python train.py --n_layer=9 --d_model=128 --n_head=2 --n_kv_head=2 --head_dim=64 --d_mlp=384 --vocab_size=660 --activation="squared_relu" --norm="rmsnorm" --norm_place="pre" --norm_eps=1e-06 --positions="rope" --rope_base=1020.0 --rope_fraction=0.5 --qk_norm=true --attn_scale=0.217 --bias="all" --tie_embeddings=false --parallel_block=false --extras=["some layers without positions", "local attention windows", "gated attention", "value embeddings", "hashed n-gram embeddings", "a smear gate", "an embedding shortcut", "capped logits"] --init="uniform" --init_std_qkv=0.0596 --init_std_o=0.0596 --init_std_up=0.0596 --init_std_down=0.0 --optimizer="muon" --lr=0.00725 --lr_mult_down=0.7 --beta1=0.95 --lr_head=0.00552 --warmup_steps=21 --schedule="wsd" --decay_fraction=1.0 --decay_shape="linear" --final_lr_fraction=0.1 --batch_tokens=[8192, 16384, 32768] --seq_len=1024 --doc_mask=true --train_tokens=143900000 --steps=7783 --dataset="wikipedia_en"
Each number is 500 + 50 x the weight over the matrix's rms, rounded and kept within 0 to 999. Layers, rows and columns count from 0. Numbers have three digits each.

# layer 5 attention value, 128x128, rms 0.136, rows 40-63, columns 0-127
520549526551622534595517581474467502485454497453526490548550546472522506521474409542537463525398448527466611510539566472465471497429508482480508533385413590501481518543485527482499477504386572535535534530584523439499575485531486495519466446525452478513479502538485546465539461460496470440423443486497560516483456546516441517471531512544472537488518488559514455441487526496571556634508
582425397640483544415527544418519547529560514532606471473376451500522452528584596535485526513493555449468509503476474468532500520437600420430504475509526463565578483460412427510490483506489512457630494516470423470511527473411529525566541481561534517467457518526553454521494472507474539482410515525521550529470499445498513487518509417437544570496554450532450461493505573532542565537582
449469599471531447531486550508520561469487454495501411499514530483493443479518511462461461443454506517494451496502443469526491485525460534523585509560539530484532555541536599574482530536523623614503486495503507478460563465492452419461485560511378484466413523512462469492466508483530511512508503518449494526465581482551514421475559466458483520514507491555527547554456480475483490509454
462458548397387431416555562618557620487441547555565506564529545538545492443457509547528512510588575457473487506495512556505492518442489497497548565562495580475475545492579402520647489569540645556455528522520549394475492423470481575513415492463446477436472464512540519500591454503519570506434508472500441456464508444493510475539549564507549593529515495466530567542433514495462630462473
508420525479458512479456487474501617552405435560518556431485442543477506517533545489443537539554531453533496532567512466486431486560547493468471465493506546554427580513532508573525510564482532520520488428501578527450485449566465620508512539451498507508477502547521414521650476464575506606531505539571480417490623498523514464520474464505592551431464482503527497537434473541486523548457
504480485503456475447554555515534493465489547470451477456440543528539558554504605443485499516480455482503480479454529538507496479500498553586513556579417526495454428515487523541545462560485541576484509416477545513476495593522481485469479414472532441506448455451510549523519495520465555490514538447501502516490505629523433483476513496579550570468520445501464697547448483494492534475509
493560644591636582521514578401474428539572440542513488514506506575476535456581551489493512494534529372493466504548511483471457434547384492414506514548430498546591583469430489568446577473510498432521483483472547471497440450529431515512557600469533453464565557593501514512587499445457496532493468533540486492539446568526495484518493505526492460505441471484496473451511480506564485482483
574528467647474473562513506405470417458526585453447510478462488541490602464436445454604483524422518497447541481449497574535546506446563431433467561482402470485438418543503482523481454467516541444555491514448514554529424589538514526518513391580548570663504544489576451445489476479442600442531615475427603546480526511481477524497499502563419586411507466541440568470486574463606507431551
487434582519441487453528521548476432438512506484541511519482446554568501491489570443497468488518513544468541499491505476463613534475509513513467504480451532537514471506521504579528515494511501523564475549462501480581431529480447459562519493489513531438469496480554468490536535469559517447489609513490525531420513533593457411448506509493460468481546480490481574515483514451587500515462
450539417530538463546516461466568573438407511610537533451420426581512466430453470504400568450524472484497485477526472496482509515520512448448458447497544508475398463469545435598584500498533481417565532418501464497439502587482491607412478449492495522494499403414534427650539509511541549494379468520512496489470492566564515620530511464429495508446475396467495436478509407478415469545569
495584458502530435461496562510485499494473545489518519384439422529461564515392485491525522536424540539500552546475527544530496534513503504492458509499439411427503475516565474530506545517531564553472536523524497432477566531445521522488476411537492533420540502548480588544499467505596392455439450536478488522480502477451487477477488487425466517394430471525490523528542462486466475458539
481588547508518567568559477468434516516475477458484530489458436383496553511524578525465502480445472518465478484504556542442464526506500522454443537553516514592535491570490502490506479499456467462441439545527495485510492444480515473473429486398439544531412535564487533560452483494481471520453524564438552571529473435470485527468491482496472494539545474525439497569576505484542522530432
431465497463493529567463437527485492472492430533606585500452490438511565483452502552511492532523492462484544538526488526485450483519438465407465397559486479493417502354566533530558477518558526512507533490375517431458449462465487572486478522477490470573496442482439420459439460499519486599511480595501507558458539570510459561414546436561531495543409488467491457507484444537514481454465
497461489544490443547491463537508571473516533511436479576464508508447470477480500535552435487482523506538592492496496605464474486434520419433507509490452476553476543432477474513466496591446437530502493614571592489505602468489455541479526494516466490460473419566362458510492434619471459502429550465488474506617455478426468537447472513478571487487406464506507448468485504516471426457407
478526459552537511477466579631532551505555440524523531448547550459483453444515466496519465534539591479530578538475456441450561475536508519491452563516467502515532536537426533519490559479463445528446466593566493412533567482533457427478496544473498493461552413548442567468398456534474437500488551555428517493561551448452541487562496458472444484548530533540566541507452557457517457487471
498466493446557491460466479565449527456584544641511521418526539426498524479462508519503466474498615553420463509581585455573545578550570536448419500450481476498535400472602505493554509504525563445507518494421484449450532541469640568448542450517432510505558497485613486513569476445479529488448373552532500497558524524475578525419542446466494524459415439464536480460516526520487567535559
448412537457413494527492546578416505555395565551456572561658556435538549452390390599454512513519471473554420498517592490483417497593527564613494480512513490545418477504623479487476494477528585500462576513442466544532499463544475500428458515513501511397498407528490459499575407566489436530558475524465423403561475500447482507535524481513469490538515521468527527451476445581451484497426
536532505478578522436429545562543531484566534610613472483505532493493487555553478515436565469485610478526446525488520502494545522467468509479424563548524454477471515397483484537570590464535477500527490490572493462448459481498482523505469535477465536451505542503499549560464444578577486494454579559440463467445547486491543467627567487466471552548468491480498586544426444581509548615525
466505444473523499433511510427482513541537526445517466527502482402567508536475471490508520418493537569502478550436517480462460509529514558497503499519589480477509465527502488458530499503463438596476488504559437487458518444533537514432521477487512477493508424422474508483462494458520528594476505438464520487466497498468502483545523518495560481439528457540534464491459552430494519541567
470581521465453472523383502593478463545405423566670514507501522479555517524476482499431468487557544440582498520509594638429491508499542522541446460476435531418509520381534493539508474504506526465491477409549488463452574447439561480497472490481440516528519468557479408518469414557531466579441495593440521488613452559376589580438545361442564455632432364542578511536491519674480506524372
563527369473466455528434507534510461457498551536543543466522470502489493489510471510522471475456513487528540535496520510488521502477467454493507558502409527411471454473551476467525516486511467544511515526493491446529512528502507502502481508546441530469528493482513514524486465557449464457513518532518491529510534530499444473512452504528551409462389457492540518517495522532481502504534
453547549520502533488490462551440514524584567530434581567526481553506565496431506525512483455525532476546490460508474649558497519468489532569518489633543470466511533464604471457459506509501389546508496463477500542571401497399434452464503465591474497426514547466460544529610550488505562505528466481537517464491509512447445514445513438503524483554361553477456503488452483495478552424409
513472570424553555511522514476545560509391412486508463462467505463372529474476422511438495541544516483558505498473467397475548458463458532506474494560486480546546492415579497428492507482615529483470495435565437456435473485513466500399484491466417496508544508492503491551512423402501483510434429579470483471490496417443420507503552516502485470512531504484463458615479594508487478549409
353588588512551516545490514531449571522518494616519576535544493509515512553464540570489510555586450379547505550498530575489483478526548524563541497533429510612574455469591522453507493544509482454477538502556514530423515457470504597512419462394472536477613547483488416472573508510509475544586409547514529452645507554490467604400426434476547494496568497487503449410513552533430608496476
# layer 5 attention output (transposed), 128x128, rms 0.129, rows 40-63, columns 0-127
629430487559576566526482427504556495515568516490427463536476574528462454432479600496527532481526571472483460496519479503468523546506530500451543521529495485501512468487440533477536491561561450552464453474490471505475470525510521489501581491553542478586507521475545526546431557486460588539511533439479505485507441451580449602459512484506470446514577441438566599517511417551523520423543
521526536519504452498490428466500516540574494464398448459488501462587601573534529433496524434430484581539496513479452572470519477586506468453517441561588548478597511516466527514501401520503486422486480488478534535487554424524550353461487493471528565461573507492560469527425483532498487513477455486456446416486571501509527562492475476481542449537497498538577451464524457452453537627500
513513510530474504580469531576563475480508568539493459519527525557502487543430516529396442512384475543532438568614540544516470532540508470498512460450458452548510491543525487448587506473471491469555430487531526527527475587535508500536594541561499479478434514551455489502583404521553519521511585437566523429511579513516491628570446450431563542413499477429417468554540568473512541495534
512527516544426489544467407527396361469524403492451510377441464565494464487500459504505492598425519564587504528505538486576503531531418497474489418536504453535457540535429428483562505465517533556579505586429533510522452509592496526382473520526506487501528482391490567612510515542518533469531465428538532510531544548487516573506537520497454456450475421564444512498531500426446485475464
378576630605403460512527508494461399436469483447479566545440497599492545455531585482569465484454527576516484470491527502528538495455379497444506466523422527419514447467564462617484436497492490528596484487492514475533474469572532448480500528417452569486475482487468501472513521504449448443485443503474524424523511531457563438504460432511542507502484485514494504578560520511481510522478
543424550520443537584479478521479450481589516448467489551487523446499447523472505551531470516459516387464566492498455462514451478438455493500472537485436526462489512464578511551603561509472508512506508534498455528544448508510443582490529465531400517547579531575474565490565548490509493474510537511538464458554493478519538471540493495561513530466388511539497477500422507587462548576538
513520424421546600506520470430540520494431503518478510483433497490452590501490467477603495477475499530481550461469456507569471556483513487455479485449448461436523495423465468480502541509515452492451434517495513518427440555447527558502448405480511503550412529455500482481512454507477487516461476491562578479533488590448544538477548478556591495504458484526521509596479463473474488581560
542429467545403577436536553491537578506574543504445436529503644426506525422471497525454492444499434540543495504514528417517478507467496547571511576503582478414491514491535481475544482499533510478461541486485392441491501408585472454568523493543473484554494505517489598531471442475548448528442540600535441542511424411510488480528508528531482548549382476511510456543528451484490425475489
573577462463478605558548468525460548480495467482424485469488473452510520470533483587554506411518423552466514497539545515449494499401428502497506507485559480510522524462495470424484530493486437489495554543485531518398517526558576577399485568574548517491480508502453547547449540403477541444509459479472419415429539480441459562501529573571483485548517556534444530584584509526392501511495
570490656592425343605506606440387468532510478421432469595501494482499477454542495530595387495461581577500513475475443566513459431468566430479508434465545569537542490471470581478488396476538498563454566560526534577502451445482501387535469453553468516486525555595488436514484459564469457525540529536417445529515534450496381505412506443525508464506505543553544510358565553516541485546426
562465449517434492552459451515459541479472391497538517488505453471443523531538534479444405428463546478423413499591506561461517471545492430466546474557528528494530538515496464514487495471471490525517461514495485560532457515480476477530450523543564566493413485558454427466542511492456581576572503494443504511502479417489470578370609440515529544516505466509515486553533580510515527383453
492531434465530462447477497446418524510516469549434497517529556525495463465477430474467500513472488484510472439516491490464446579541416499537555486461500510470449426391476553441433497473498557418483485541513449529473535480449562576486566385549494509391556516523487515483574572478513505474474457482597475442542471533519530519511478460497511498546533506511536465415502511565548484465505
516559545469454520544494479481469380519435535537482548470409549619471511525459512439509426422521437427442496537539571518446502550506587466516458530455463487437479481492483509540556553495489505502419445443506455460493532462497455501567531477500466480471419478459461520517586509510500455520556406483474476457491491506503515439534441503447550429504549501561550492447605421514500567424377
430495463603561528418586513463437449529611417506515514466537486532498455456516518470539565500512397434481551541513446483589571479472514517453534492462536550536469452523414489518412522499499561446491491401567532485478490488488404511537603590545527499591468470502600500527461538430488521547550534524488498535529528534497559510470543469435494419543493465523529438430551512445447459496482
431429461538570485523545489549558472514512539505486491495569521460470366509414485450461540440483501484521453539608456499472579473476507497443521532522590508503484575512470440528461422528552485500506501464547516503465495519430471580532485532474508431523463538478432473512526592571555580452504513462491564510506586494492447589449564468431482532566580489504487384549474519492517506432489
587504510619510448517547562419505448489444464453460504472484567524479566445539464488508467471584478415522468487504472489543467505477440541528531555501514503472549664552496504464460491544476447460510562590575532482543414535502507423593394617623411503530550523482412483501551457495446493564585544477508500528491469501536519556426526545489528561531481522529442566502496485469470454482433
471556504492578475539509435621377381516467450433449560486462466593430529608530434507491492571492452478474533472434590504471567493519454540549492662434489535531419477495513550522498454488532453546465474540556483439512451536433483519518522470444536470540417459476528551459460513518412512476510484491527526554470453525536437488483468530525489599539534463456525571565512505487475576508519
528493529532570532481522446506428409492431497487540446463568503496556497503459515458491492510445481522489418472597461515525489565579537471451482542461491470482539487587433527505424548523517431525459472556436438489483561512463468442424488506561464449503447536431417497419541530532500518436413399417568530514558518496511518546395422479548458469471533520555526471509512557462427561484503
534560436523507409490501509519549478562535495543534525426548505557476456424529421466486536547530489440494501497505505498454483425568551551472558439484544565468530463462498536543535545498546490486511518488506470495475557463462458501575472446515483508437477436539599527497540494555498485415549408527516445564514518474470455498430472480499456476492480528476481510468546460541457521477500
435576529608505416573428491501458380537516521467547552433542507529508555396451482498427594533466609385460482581568491529459433508448535509492494517456471439486522422446479454500422429499490505460449516578556485550522458578411524573473513488523427513492420363501469390578584484506434620574485527499457525604443493551532446613485525372520557536524529470433535373588532500398503366333491
503547535601522479508461518515529547579553447487467529456462621487520390500549474499470450525525522502482505459576470527490480494596489538496487507432528560518463574489551563631550486514496505523417507551550475443540534518604485433512613500566432434592463430498547465513510489432465525518455489463519487515486437442509498534515502493478488553521529457496515515489410464508519482400489
508508597554420478534472552606493474422447441567493556437511507477619481443528435483472464529559492464489506557551608468468504438525525517456465544518481534560481531532519470451490504504452507498514455500437551456476466512540537584564457493551460575515492524463482513549435469522468527518500502516509490482546490533492503615534497513515515528433502472425506515502452464531563453479494
427482584464498595538510545486499429521469599524448527550582425497568487506442468458468542472502419483529424453507574547484447542512521477525529477532511449535502555430429515460493553456483458480476561484489482531454477469430571468469446524490536472505457570473442487445546516589492516524514543496489543476423441512553506558450441470485491609521528448473558472502477449463474467532510
429540597517431532459520486553497417461516407559521454551617521535482491507520388533471489493426469470515476541607497499459528613495523520499390590449531511501429464418547534402454501545490528470389463553455478475510511603458458458505507455450492567543452440479496423549497494527446449522592512532464541541484415505505580518542534497431529494514524523457505538473444501523546452505484
# layer 5 attention query, 128x128, rms 0.134, rows 64-94, columns 0-127
490511525549516442475569574428448542531514463536408503476514509513480476556514595548445504431463532560477454515611467589413504469514559489542524499471413534476440535526566544455502517448587490489522457363488529481505516478579562462478557468484488446548450502476546499513535519493544422506560489478444479548474515490511463447395517536606469457489469493464548534546543466475546505507507
495473491451575476536446428418476464507503517484431516549452499485568431448466501460459508473531466563527502504569559582548515613463501524485481537527522405471498404462493586503466529480478511484522441512537586543478430467559576472486567427534469418523667490425483423477449465432389533561488533558421507476530522516527565471428474504444517516475591531502533485530496568565553472529477
611442433490605515501594495502469412458460506512477449492555449518515571509523423456522522499484512440564468498497488464516503494475505484469599465413551563553421504456460482487481438514575564591586389544461528522478453452508481560551462582515617572520549562448450503533460541540500551487479500543461565408531501482540426587525479484509544518438414490497468586470472516462493476568501
523497467576506464473467573433417491579566488456400502425474555453507528491506492536562482499471512491536476457365539511494378404520493519576437472531533465489609530462506445537637464482449550576529574520452533519488478571477433530502456486606499565479505506485630380515537518526493423404499458494458492546534542490484439460465478509535488523628564525482547502562442526436581483555527
490469501506396559412501462533459521547488425491433515434611529468534472554440528601478504539526525496559456489474530513462449580507555528537540448482506428366468478546465446536554399494372411478539453437555576540497494517469630491490515455415436595430493477489543538560446522522448495516524415493455437545456454544580569560495536486532435548534441476446469418488472465570485634479534
565492590401379435547461522559437563426600485421449479427471411537574531571447453533575465521471562432516558410468484583422457493514562506499498587438449485407497421514571582522524575436647498459527505523449444434571550488491566488610460475509510541487465461474555494450444460528482551470582537525411573457519539443456355505538451486484544504460536483516482552562533512556431475456497
573477530441441521459484539441429472560537507498524406397452391408514540481462492523520479522526490410499567589444451606415437568569488483474554537512465419446451482519463500541445435519469529496446510567407536443424545506541458500535436460530565438490449436488560525464528379427481522477478396518529532495472477497520374482445598561589509536480434440442465566537430478458552503459526
522522504463514483507485517541505551485515407528515520510462504441506389546563486503584550520463506475550492516515452506397499492603527497565486465503551461488392459519467459510536548540440461491448477364494479518440498498690452504565493483539492542505475572441468385547507472512516492513521556464465516522510493513524476477538536516431485460436539423557537460552489506402408514517429
492484570471489490503430585556558606454452448536503466500417501539517451462447526534520420486516558537544490489488496412420471479536491462546607580436540546492500568496396485435502548425503555528613526509544549547532410576415577579547481515602513463472519475555508536627467462525553472482442488502585514503488597489551492435496474420539559584439556645516418546510540526485507428493512
588485510484550504526387455524546565462433564577476481453477540498439481524475548540452477495497518450422630432477502391510521492510627549527531540496442446497514557489394476387511539552483475443503493457499404480523496520438497426479595543545484520449488497423440538462556565367535506529473437456581549495518555462472512593510513490461574465505555528560530488602530551448420557538466
533482468529492585545572559411470514442563489458501459428500539561467480603513503521433506592510421522486442538511509351494472469587396484409438528511453564475483468520555529498411563478509436558475492494558533448492565503492482559521483534451445510545504467554477473460505548443514566500487430468572490398477531504635507502509443596536588522494437508442486575490492510502541497519451
451458451492478523471472579479533484445566491490439569559535425584430461445579455558461530523500564528517504550539453553578472510490529465524415522556543551523479472505496601547574518471630545545537578453554586622571537503475501485543512521444472526519472512428540560663560485507511616483470465481496474468490516387505554553526502589457450483410572481590494529518429527570528491524467
498505531486462570506447511515569547453437456531455466513541547486376490467451466474532546559569518500517503530491513561453558502478559541474507511506446493583468458426555548570498531531574424501550417473497540491521425485494495488539568497499428460464553563505393469538504528560510531459536456415488558475534435450419468524497457549518479507492526481536459484397530484524595523455456
468499449467482505492532569577522615451446533591477431463525527464446517492556478449498562542515478526601508505493488472550545436513496444459492505437572499531523425456472543476370460568423495578463487480500555440494446560504458456639445545521534547482491562419345549565500500551543549471484511541509504445445533531447424456494557576485502516481483486488652479511546473550569534631514
529499456546487452406518461571540527478551446565458431442520496500498525478490474455508526527534475471478521455551454527498478467513406517523502485469524475542538543472488473510444551492568482479486446466570500427543482561557574537524498522522502450435471511529576490492496503532427517507549460518510553439525565469470446429538491496401545427542545498562606582489470501496464461476617
506508575528512463472562515565485559463445530525576492544395424557498448491502514570481504481476478421559517485460515514442563520445428507458552440502487424491485599489523574423529436541529524412495496548493507481520469546461471459520449489449467532525473414428467457471612553502517481557465498528499566437491505503525520604484510610445483462397544566517525584479488529453570535534522
546451496589550549490546444484495490521449425461567510514537517511524595516519423454487556542576534482480544522422541486462463452542487496377473541514475534577539507490546607539473475482434485507496479435512561525473548533505535592468489412420584430545400573465449546530502461439420490488489469485520451531441438514486417470506510421495544602408484542474453439507444461517528567565544
522521503492509411416479481575487447495521538482553550467547443493543427406432516563534460498499486530519560536494502474504478479595529437510450490424552437580528527541521444498587473548447481511531485458555526452567538491587493545427462543509454492544488437472364556485474538519504545531452528427424559506490596597561487472412610465504559470536412371576567522474583573437539470481509
550569452434577480565541574551473521495528517479574413444534477535482505508573527467489531480458490495552479531508518504461469505530467567545586448474546534468485403494498448544480456422566438470526525587552612438574469571471482560435426488488426547408550654462476474459465497382461464494482565513470460594502561465444568509438463524503475460550471545458487514595510533486518594485529
466457512517560583578483583420555485533527443501440507513483463565450484576450489439488519490503456508435410472579441527591416490601499578467547466566473573418515609547460531567465557522551528516507461345490439451506511535420444553431462543427526493453449561398482530546512462587400602535511454450529521506590414547468433493529537545453570485470532541485510554467535413510534487531510
503447436505537477538517528531514470551504587553518536527587437482447466532485511542541479571429568609404463493477469479525541510542463439512440308435527529487644399449527441474464454594567506494490511463524497573495540494591438427490472464475528532493522558460412501566582483569519479546519431477472434515503498542524551602515492492526499435438471457576596485515496476439440535523591
527431497555459545479523523520428420525496511508557455469511513579554506542545419536510583520540509460556413415517433499445516537493496479468496432546517494551478548459509552488393473469518485371562473462473577513528591489479558459492458478623529459492514640386519464494487560541513462556522523441546539560485414534459578521453479534514565473497482453602412474444478544556506469477547
535482565426489535577557575436550537481506489465500551422509397535494518590446542475467509635486519423611495586501465532544479481506483628517598445482481507547535562513616401424453544533432455627524463401401459461497494533537409458569559484496479521526496443473544484458533494462497463563537485473483494510476479453440416581586426448495498520502509482528494453448478415440548424484528
510527554555538586453592466542571498530498483518441424484535559547601382486426504469459526562452496506589404563459519532549541492509541482484543528534534459566550560564502494493516503510535541578459490408454514432532528515478494569524549448534430443566467512602572471532449477449458518439499530469407505435539440555470497527419368499535473504475496446497483521485569519574462491523511
573430445458536500556480459507530520514517548482497489549481428458461555585477456567501516528529499438580471495531477525523547543473497507547456517479508545496537539505500526533437453492556474460507481568463538389483557568475497504572471392487469493468507574478497419492596428439559510600530538436551530483602543425480468536571419548534419484500595466418517531540608420561552437538570
495499562549552501487513418414565531520503473475563539487478523394399494580451508445558520581530392486432517489539458461513485461500538391488520444578464540510546579431430437507454468429545569381554474550494559460598459491478485522545479572465520472460521513480564431514532521496525523537494417458525506528540450540475563498428481479419497508502590513454566519501510469511467421501510
485505546509540475520552435483428475429479544553541459470513538477499456510406437484497567532523511460421494451551486487623497547520561532495562415565472540420508484462513511461467479449466515472503433436466487513448572481511487516524546503532427487497514606538435558518468528514525438565591494486491519498454481522544419507499518530485544560377538514481480515560618557488495488560532
509495463632506454382571495574397529516459537487516486475408532522612490481507547550354485549460549482501548503535452508543393497537513490511420445527475542506427498601476481445437517488545498470565569527487611424514519459558486622507461533475550514527536422445461486490560555431538564456458541446507500532551515417526427490560555515578460422465484512512461484467518544435494582518492
523579491507406486455533450490439546448464549491563522545524515474487571509466467457484574507488478494436525449518495535549457406511454553484551519563532582546507469528480515492537584459455559462482556451535561452462537423517550518411462492476574477461459548485557432557592509576600545524641496522466528534565490527488572577602486544574523542538581441405446452485455446438441549480531
441474512623511592538446580456507493494482485593403463448551469515517554462444459529467416482529602507484579392510469521550415451518395551451558551578447491581394538543549455485440485467433495518605541538503481498622560519518460579495542515476628506474435518397448388507630461546509471444459417522583487558529550521528437478529462523541518505529568447522500491529529448452517428496513
446457504518556416532439475572454389484523454539481362478419518525506460589520572473485562446501467519550588471513451524417481554534396500541558638513479473547527484524529534587487472493442586510492544449488515543457525524485473494541442512467546575521436424395541540448462393536516515477579512538569537470440456527446524520457504525546493517530522505501532593556592605395439475481560
# layer 5 attention key, 128x128, rms 0.145, rows 64-93, columns 0-127
448425493482592458575559470411418557530438474490415521467458523523386450503530610547450506492414485559464517505524539487460433557519529431569534589529437459531423498505463455574445547546485518507508534439503470481540522516551554518510559414589505386556516494476495562491523470458489399466564497504473531560507528538504433486413536478529468442462524451470608418505540486490515497491503
503486472438619481496438469413464442524526434437492565517447503475572487427499441480504472439494576531500484489505496543496477547515526462478456439512537393444527470442515550476499534455488511484516480539543487507567415408596578577472537422555488428503598497427492423527507422527403469588465507560420549525555451421421611509432561536466466490477559454494493504547495589554531475490487
488442467538569480490612477530389410416446449518569424565550457483515582458555465514544529515544451467516532469516450447496543467449488464502525476448530561546406502448558534492474459512539518574577463542505544540513439502500489517512474520535617625530517608424452453582544526508469536457530507483494578474544518528596407485456482522494491531490450483493473592445503413496437498551481
444496500524497444467435501469464468547510422522412477487468614474519511437488448489497431499507543494478540530375502573462415480455466491483442393534509443500521440465527496536570522500452602546491549604525508475472464592459434543478485466572504583501505567477655448439524466483493500447461484538446547447508500571454543495412444517537531553596526535464618496472532429449608461568518
506501521511442597471523457509600520521475465488545503502506573492464583488451482622409471543513491518561497500442604441492542569493531598540507463555481471379475451548461518523527489497376426483478523470480478499503576513446574460459549446514425546491533499503538567502438488519574472550520473543467462502531516483522543573479522484522432537628477390449554461509440474616523596431508
566475495364382420518436596517491549482607490432459583466405469555515528585478480590488463484416519505476497477537513570358475592532565543457573578468416445384545503524494516444555578484582448432461490450385443432531530447505578512551539439511565512500539467478612443418457421494431522525609450521519601526421549504402404441449510519512537434444473468402545483518527540552504405494519
546386514400470487521537624495465398580519457555504460458441491465506498487451519529498483537516442466527530585485511593434403573593412456398550520406462422403407495463489424508485472621519547505479476439436584476457509525483550515574449483514556461449561442497524472454468451531491516486520428546517509554498520539461436532395579546583515549523477464384562620520496516450584481418495
549490525443502422513579478530574529493501476554496507476442511494500455496474576486559504537411556563455538556477516560485521474530503505543469439429529498485467504549497450557464601544438475508524494462453364529450559457624537475589470490567507474488523555433437469547484445433528453524495482553441471511490545484488462587476549472488424442472558530538525426497495503452441520523435
533466509546508502469418561514505633512429484513528527432415535500545479464454467606567427454464582541492504487511612390476502533571522473505536601452497525359561629480442611551552554372431449489516515545561560496562488571395547536462514543499492562415518462512538489516445470519528510479406487542574536431477603448554486379512493411507544450470562621509512489451515502469533392483523
489517414451525487557445521525534535482499551634449520497430511416528496559487497530508400538454509541454603457466522495515506499512604528523634531493540461492481610544398493396501563442471424424534495480534384487506521511500569452503526518520514439477434506450445549462501562487538498520551458441478487504466503411473501593536466531524507446451508540442492476576552430458380566454468
499525489458492451593532504531461503400555582422438423441440472559469474498544566538489483584519421419507425570475464397498470474584480543484490528529494492464480506535517471430518506465569405527512511477435449472490454530452496491564481531551493453499466515508478514556462526424472575541498475459591520414460600544576432459443490515521481462516423550455450529455537525512531468453451
427508442534569478522496482472464472451509483492504521563550474608414423402554476505471464569531571554551463565514423514640483502495489471523428525547559563496490600525543499544512637475595569526513521476523537519502504448599466480503500563469521564501537487478488542561570471499482601473538573497522445462525508475475508540529539606425530504479549499588466510481493560563512496549537
484466550557514552503454527533503523433415402535595476488551526478460586499493532529558492501513533466478446574497496507446569479488511525480535483502433549556520492488482556563466492535554548459510471548525599506517516487516442467506545506472474452468552530497451468542508516596555443453468497416497534485513436473471437490524473537482450542503510483540532456423508547518505551476489
554503559422548461453535605479524529472451571568471472527546530545488553474536486500498534542479453451479504589518497541515460501527472456442535507485633544510478490507550456474398378555484567605517543503502592553591485453563535511596526586513521493503518560454380519653427552448568547395470561454414500549438487492537484417518538617509530517517422459509565468461518503546559519530556
558406471572451428493501491564575603551397505575477434521497418485528525487498494451488500460482537498520546492486468576464473500503449544512531465483476579542532513492481473494456600463547508523496504494491438459505553531504531531510517523468562435457526486544534474447539490454418513550501553492528491470544545473443491484475439518420548480576535532496547545566517468516467425499530
565545563513559453470471607453467555530485502513542466537433512523546443453462539512429481498554560484520503501486443530419544480502438475474525534508619449472445522531437512465516470553480479460482456541418436452578491543460485435547445517437474519528463442438487490553456497564550536515492494506503633482539567562507491578502510565472518463512574518544483570536485495451529536480530
485477592603533517515555456483447525481507449470607484518536503512538518493513447483504616499558479491519510534439483496514496565453500519449522554527489530513563478566571552550487443478456524486531472496467491579539502566463524558493488451466507480511449520488495525570480491488477528424530522567558475509448497462544389491534464491457545573416511533484392505493534443559504548515515
546537495528548432510475483568516460556539490595535477454512539513583500450429523483513444574452510494527505487456516534462478492580444493496480399416584429516508619528571468467591480598471523504520475463465530399533483487529470469475449474526482557464528436550447606387434557492556495533441443430496504515483546552540505468433616509490539463575425476531556551503597526455581547434606
694512513470484462586530573511457509628530564505598404386496511532464565456568568450520503484493549495450445543463505498479465466562506544531517441513506510478458466547519496566446499412508470449601557523486538478591463495453519514482480474465430515497527576491558501470516491423483538502451517495437484512398543489520526541431490506519484473534516492440562621497464507514553565502547
517416503547526500592451562522548502559551397438411472500492446573436503604427459457461498456502451452450524494473445525528437540585478594551536493471484565471431564589531476503376570418536536452498493527504429459509547501465494573454452500409505455474488519442520493578477400572397555449582525518520551411543469487483410546557563532453503473473509617529538495496521493537472414510497
439479518516538458548483428566600434548555540543578477544509445572416453513562524447480472546491495576480528526443482594538448519558473461531453460498502478563515474428550476509538504615560546511514547521502376521444477434472469428503486474497520495477536585459397483491479535535483531428471435481475480561489495543475567600592553525557416430459520494572571600500481447451402511611575
477425497539466462492594540453488452489554543532629500531496521475515475482541443436539593482536488454598400529582393519554624527494522518483432500472506595521471518568528531509431459460557504473554463472425552501466565486475531454511428500624497470487494586423506485537535541519417440541549537491614496509571548569469442494504426505545596473434520496513379498446456469509559501430478
618440475430531499509501541510581531532491498464500513432429482534461560516408582530423501638503493425557498590486516595538462464472557619515508493464552551571485492482490491451433501515463431410562455518509410535516570524452357451549484531499444474513492502512489512518451423404496414482580499500509565547524469474493443541482448421496458475527474442561509488481497424453433489419433
594497470528528463468497460533426408449598531430417478485529528558552436461451517433534534572590495473501500499485525563525461444503498482485568505498522522464590556561563562563492573546502629503537624478491456515536531550533511494460565374551439470513447477512507490514467486454430527479527497517468533483568417557471510448409447498449543510492455507519525453479513453565442474472528
590497459549419488452510508549495460517527454417524465556429380506462533512526502508516510494497474516492442494525395548553516450484587458469477595425511542491440511565506504470474415485461444407522507496471447495540526482408473487548398422551482477468524482507502476508546478467537540555507504465515511534577512496466437550527461529513461507552562460444485519473495439495560438431560
510441523522563464522536438574537519531471506474530577485515528434434426527456547458552486509545410506501482551536452575552561476524482456537461414568477497482523526447520490504446528418446501369502461532513439430514453551499455476516548561455513475435485477541546436456569498481538547503522492484490595419581429460488542529516421525471529514492554553495520567541451582491428384541510
576449596471501481463484474540445552469535546571558481526490492460465452611501469460487518504545533470412381486557490521531561576547534485485551418551539569469478522537502543516482539422542561537480481475500483528439603457455504475506508564461437485521519605455425526634478556530489426558493426516539585454415498438539487576491519490544451527459494530489543446595520470450481477573536
505496492502567462404551449521442509452491553621460467465487513523538390494457495483402540663413555446532474500490483472553487521548548506484487506515433481483501516577512493473493560501465473474571570425542562406480456480513542544604514598529550489395457409458452541490519508404493546495480524443469537522539562457559420527446526533573521493500462514481460436515576538498460555472517
470474564515455484561566436540489531467475533477523549483542386467435519576502472474523526465483547468462579490523505500637505480438468533512516591505431552564518441510466551495573575531533573505487536522513483445453593444519561551460432497465514433516501541520586525453536510548441498500592488455559548470533481456554548522537548550575529588603540531455503447459450421476516507505479
397429525523531583543594587491542536491492437576451506466507522519467482450476437483486415517457499505516615447486516533505419475474480562378522541527404561568442565520552458495481584522530480570519455594437514532637480434486421576512487427474574508538471573424507445522538483486540524448432463514527583559476566444498474529489414539562506475519563468467472504542533441496565445504484